python train.py --num_attention_heads=2 --init_std_up=0.0663 --learning_rate=0.00983 --weight_decay=0.0095
Each number is 500 + 25 x the weight over its row's rms, rounded and kept within 0 to 999. Layers, rows and columns count from 0. Numbers have three digits each. The size before them is the row's rms in percent of the matrix's.

# layer 7 MLP down, 64x384, rms 0.578, rows 53-63, columns 192-383
097:560492533458512477483485508478559521471493510525521516478508512495536464501494497459513527512502506473540508506473456494484520488493480467537467498501488498498514541453482465491492490506507472485525437515529515462480484483549509474484506500462536539478541536499509525513474554482470482533490519505480517503506443471499511444508506503493503494513465475501518485507482530488473484547509510542517477473526457494512513481498469464537481527501491546508526511521511509491490530522497498457517510542462527462483505477518463513520514547496481476511513497506505524488468470488455473479
097:507528488525490518460473525492483470518500571487475479483526440488524499476471469467520511477516486449536502506521478503473514508511507468492572514500484496472456484501488527471491512489494480497512500486474480529537505506489474492534530493535506465478485514491460521475488522457485525475520469502511471520511502511523527567475501462468471464502498527468477492539479522475519501484528515534462499467511503509473506490482482506481529519533494468533485513516498482513432469501498492489481507505474514499490518526462478495512511518471560504511488482436503517484545502489499516491
097:487497533525512552493472504516511492515511480524489496501490513461554526510507467525491563505480481536449514505460519487512530468481515516438474526481502480518499476555459488513510526509521516544528532490525490521504504527524486513461533499526469509543484469486463499514492504497468494508512493546532475519511485517503486460555542486502559494512497465517507533493523524480529523502485501509514506479518443469501506503484508514492481483550527488490507496490498469504445456478484490514503466488500451482490483493495484490555503498590560524452439519512501491518505535498459524494
096:532480499489479512498486480484534570480496525477501518513502449473488479506547495482476442519485543496559523496484502503487501461499486474494540523472494463490502544460514488501478511519489459491518570540496500528508467486535451545555498500533487520550498484539508527514493520509520528467509449510520455460534522515526531498523527501512514466491465484526471488514519492468497537500481488523496502496482481479500486528482500501462489484516465519492475526483485535501466500498493538510494504502490464519490493533426552519487493510485476486487499482574465517505493498476498480489
100:488526546478483470544521558494529536508509487511457500516508463540515481500424484481480494479482532441481487515470483530527518486498490500484490516508506470478499454505528525491511473508507536492488499519497487500510477530492509486533480468493506509499531533506496558507498521442504509484494489494517481533462486495501525489522511521470504498516504489530501492513438495508504532539466493488507498511518527494521529516502461499496488508554437537504523479472444509450490527524508519501482482515539453492493502507443501492484462491491480502553480535492484501526507517507502553547
103:480482507506545500513501493483482499516536422483489522513509498493464515448514517509514494531484488510530473506507481475531477557481495529509496517521483468517470477490513514477464502498543527500531488492480430504478438536506471524487496492532492514489479459478478517523489498451500459446515511526493492482520507518504534510407525513512495524458512534524504467471478532530516514493537514521468508495506540519480524530490472490530549525483489435527473494494510450509469501511497471510490498520477474513520497533532536535530536537505511484510523528512500509514537500495541524478
104:486487476478483507525472479492522490461520511499500498522516460504505519489545537506520542531513550479493468460448511496491526500477489535510508531488441452498499509478477483518545536510507499450540520506511518478493496489515452483545463501525484511521505507497505465549526530500479477496487514482513509490545522520482515471518513473472527511518502507479508501502523517480535521487507562510528478473519499503491503473492498498520525503500499536471535475484524506481499457496503504469437524478504496478485474509492496555512453515451469488514524456512514479490519532531497484509
104:506477495527497473490510454457481531494507490481466466553508507486518532503545493500482484458539511507491512531515499516504475514487534529476545508462485511501468522544490515490483525522514463507503503495511510491479483471489500480513497488495475491481444435468486535492498502484485467529530506527460481488545451512513517517481533482523513477500510501524512479507522459510480466471486470470497511538478466494523514489473461515550518477508484492527498533512469597496513478513489474519535479497481495541529468539515491535473507475484514510534495504516509522503505504484471435474
095:483490478505546501484557496522477485514473505515484482487505500486508514486462439490507446466521512468536539533525475493488516507511539493485513524475492517502504521493512469475511489506511515490548482545528543513447550491502518502444509483483537530489508514498483474495517487543518501486471474546514516491464496490483451508413524483492482473527510527442461475522470465478494511500483504513500541483493478503535433512520501510479482449499479512501487500478471483509516483468523523474503505533483492474504492484523549529486504476501537458485487460481519510499473504510512508500
099:475455476482462482505492497509477501515498485549527505502497508529501522513506499512497493495477531474514501486501490551505532506516494510479501510509532515479495486496490514540512469512485493501532504475498541507557507503517481542533491521439505513528501518468507499481527478507510506516541501468471503506494527504540514526479458497494489458475502498513488532507497504498457499508475513486472483558509469462558482538496523516504522544517533491518497525503469489504516510480467515494486460532462508497458498475518520518505452475492508477490518507525499440518489464531480513481
103:506492509506505460477464442486484507496563477514484571446527505513506454504500434525487512489508495525497509509511513509521506506509483490473512490473436524519489514499468515477538547473443470522486454495510493517515502492443486490541466500462512521510495544519464475481468482476532473532486466481533487517489527538448478458508501476510534513505495481480505470478526491479525542526501472479493490509506512510508499519498526485491475480521515516497519520499488517507519482445507521549552513494475452474434505516497500450494511456527494508540491503522519507497543536489499574500